Part of a small language model's weights: vocabulary 8192, learned positions.
Each number is 500 + 50 x the weight over its row's rms, rounded and kept within 0 to 999. Layers, rows and columns count from 0. Numbers have three digits each. The size before them is the row's rms in percent of the matrix's.

# layer 2 attention output, 192x192, rms 0.0307, rows 145-191, columns 96-143
078:493461485512439553521499528532405452484463497555512485520513517481577495464498459450511413510533569538509552475449500497418520363605525493426549
098:525520490466427518535497564554427522494416528550516499453500418437477474517471476495559519496474562442407396465412598480532568255561548429393493
063:487522477490530505494516457549447489473492509482523470541422406438485490377522423489546579470556513530521526378538403402431475512531506573439530
093:474497512548505495492447493471496515562504510539480492515585530488559521581509543568468466553500442461526401545527456569512488581472485442567469
063:540468487447512634527485491502550476534515446445531489477533527520544457495468448452469407460487425430492570574610434613441548532433474492587462
098:477501465449539443512557495441598486507527475471531509446575508485511500548467500523522465498541441488643556613505521484428481561512368568590536
074:529453470496459544506539503539475531517498486513512505474448512524524535429494518497510440504505494466585406599495525504345502442569477493563606
073:518486463491459396531578532501437520496498535594527542446440498462465516540477565561615590552538507496380403449427588497611550390492587426395454
059:499514520476433572516430480507464483534476478547498458516543488477568457510527498470456427496475501477588362567411454533518454498613583599512523
078:514501463447433602572387563541387411500458479552531513533535457442499449463507365464520445479475487490501465483517546504491538498556456529476531
112:478529485520502420510592530473528486511471538513492547492467505474457562492486557587536594517515508501583402408385475394542443458600535542451459
080:524530491516461518502509500479520517528528487508470486538462539494580585416498534534436471500510485510481424485552433547494501523502551491498580
139:510486488486575527510411467500554492521534461391526477497447468490521510488504461463488522413518536501598472559480543471427486508526474387541686
075:443427450492517419482493461538465456508463519508559489471511464487458454557496490489562582474518398581468496542436633566513486565414362515541420
064:550479520489471567502578532505542487541512468484507519505454531567557503414487489466511475458487413482467391439473525580548551443512500501491425
074:528510509455574502487543443501584519501552462421497484496472506531522499478513482463443535457517458545369626544632592624554552621364413463602520
123:480511524526560472491483467536449515488479513495487510490411475510451503496492526488527576494516604469512477363438481333512484511483498470379508
113:557443440480512564493444516482518491517510453500523492536546559520569497459513487494450383509503567451531478425543443398469513532627493520451515
052:533506477486452454515627539539444511500451501510554501502513478454525437467492506458561524515588469428335500494542455588457531408425499481430404
080:507430515499559519478541440488510509527482457480489445502434523536546497468506504504477522492525600466606465521443464421495439482528591477479563
093:509503513558477503513485479517486515531471447503416483563544587540587503469527590503359424469485453571554548541533510607515504530567495474577517
056:469530499541456469511532540583366509490462545548482532498497446470457423496498536473513507507548559528500512378481550458490515534405514505410453
094:535488491479510560501513532507495517515524470498506512460516540534520464521484508446507447521480640475479530525451541404478479533439468475471555
075:493496484483480558496424510499505471455524476499490479501497455476500478456481405475485478486495318535435419570609506686488497588437492420642454
096:433524504528580455481515442525570504482481541395486509486468469495456501480487485482524591410518368565540447619550551553469454509571459502624524
094:450485533524488438476586465514508513548456509488484490483515527514500506463499601518484506462482460539415554411533521550584516425432524429430418
086:500511462489500538538515538471506457502503537513537521493504429409468491495477445535552556515541635490524522411404449331577472439505590616359496
085:496486542488489537478462480507502489504545466495476457495507550568580512495498506470419452494466465473340456449543540644520564469354476357459502
072:554511518440492524511619513551529507471499433468523464527344457522494493418541462429527508459520560479477428530430513440473450483447496491501545
077:536516502506403528493467564550430501446452522564509511526524489491436463567509477465512473535466483414495475581511453549392480492486466466524495
116:547504504515397539502433575545370496502448483599506490540499522509541499500524503490494442565466623480414519373406469408543483454404496476357495
090:474514522507558476478510403510511527479505528471473491486464438468459495518508514485504570486507597437364557338448476452414573403367416448315513
081:450477560565483357478611560462587496496509577502486527499509564554475550481489592563546487516519533426545498540496455439414513377618517506484567
054:472540547521483432446458454428509519491586509538446500492601559525524532582491568583417464558472552419509444422434432456387511509465432568413473
117:485503509508454522490580531497478514510498498556465513461545491496478476572487546511504477542491382506511545700569591652545546531525491509638481
126:507511470476524483509511510471567471517531492453501469522524506477558523432501467516473500470531390454453396474581412591511528481451543512555432
164:415553515500556390527493473478502490492481581500493541494481427467411515544494477541590643519519457499494538485493549476558544485537501484482415
089:468498496481553446526502446438589458525526513435470494512517518464509548467483477563486537481536523568554496480456451377555416479570629481492513
107:499527536512497430493483515469490511472513535529481542485533498513457525597495530567539539540477546438577498545510475394460516519610506512491566
039:483571482494361505525484493541446489460442537612495513497614498452486458646487492491473456545441481407425456564469547512561494434454530581491464
298:522481500480488530498512538622464488505381463455517475524441497515547371413517460400495477414521465487504495524510501492488501488531505527510485
063:501498561546442456473454508529428573487501521548505498474506496560490505551500585480525429518499554472448415461462516537460550464459490430433507
095:530472489503581493499567441497564513494535467427532462515426480508519498429517494464522491449539489486510532590581506550470529465509503466576546
072:492472526517504425439508494451524536489569525513492501473555549537480485598491548498460492519464426537639501675571534544490507626596446538669534
096:514511488524472425524554518537435498458463551522514533494380438455392499461481510500611642502512638479451477402415483391487510484431463489369523
089:526489503483468397517567551499473480456453542511537528505469477470469530483482436555618578498510350467461446524493609626550578381538525436540411
073:504483502436603473524544431460590439493527449459556495461460474517456558479495445562512603527527555466513559481464451481518522537427457398469508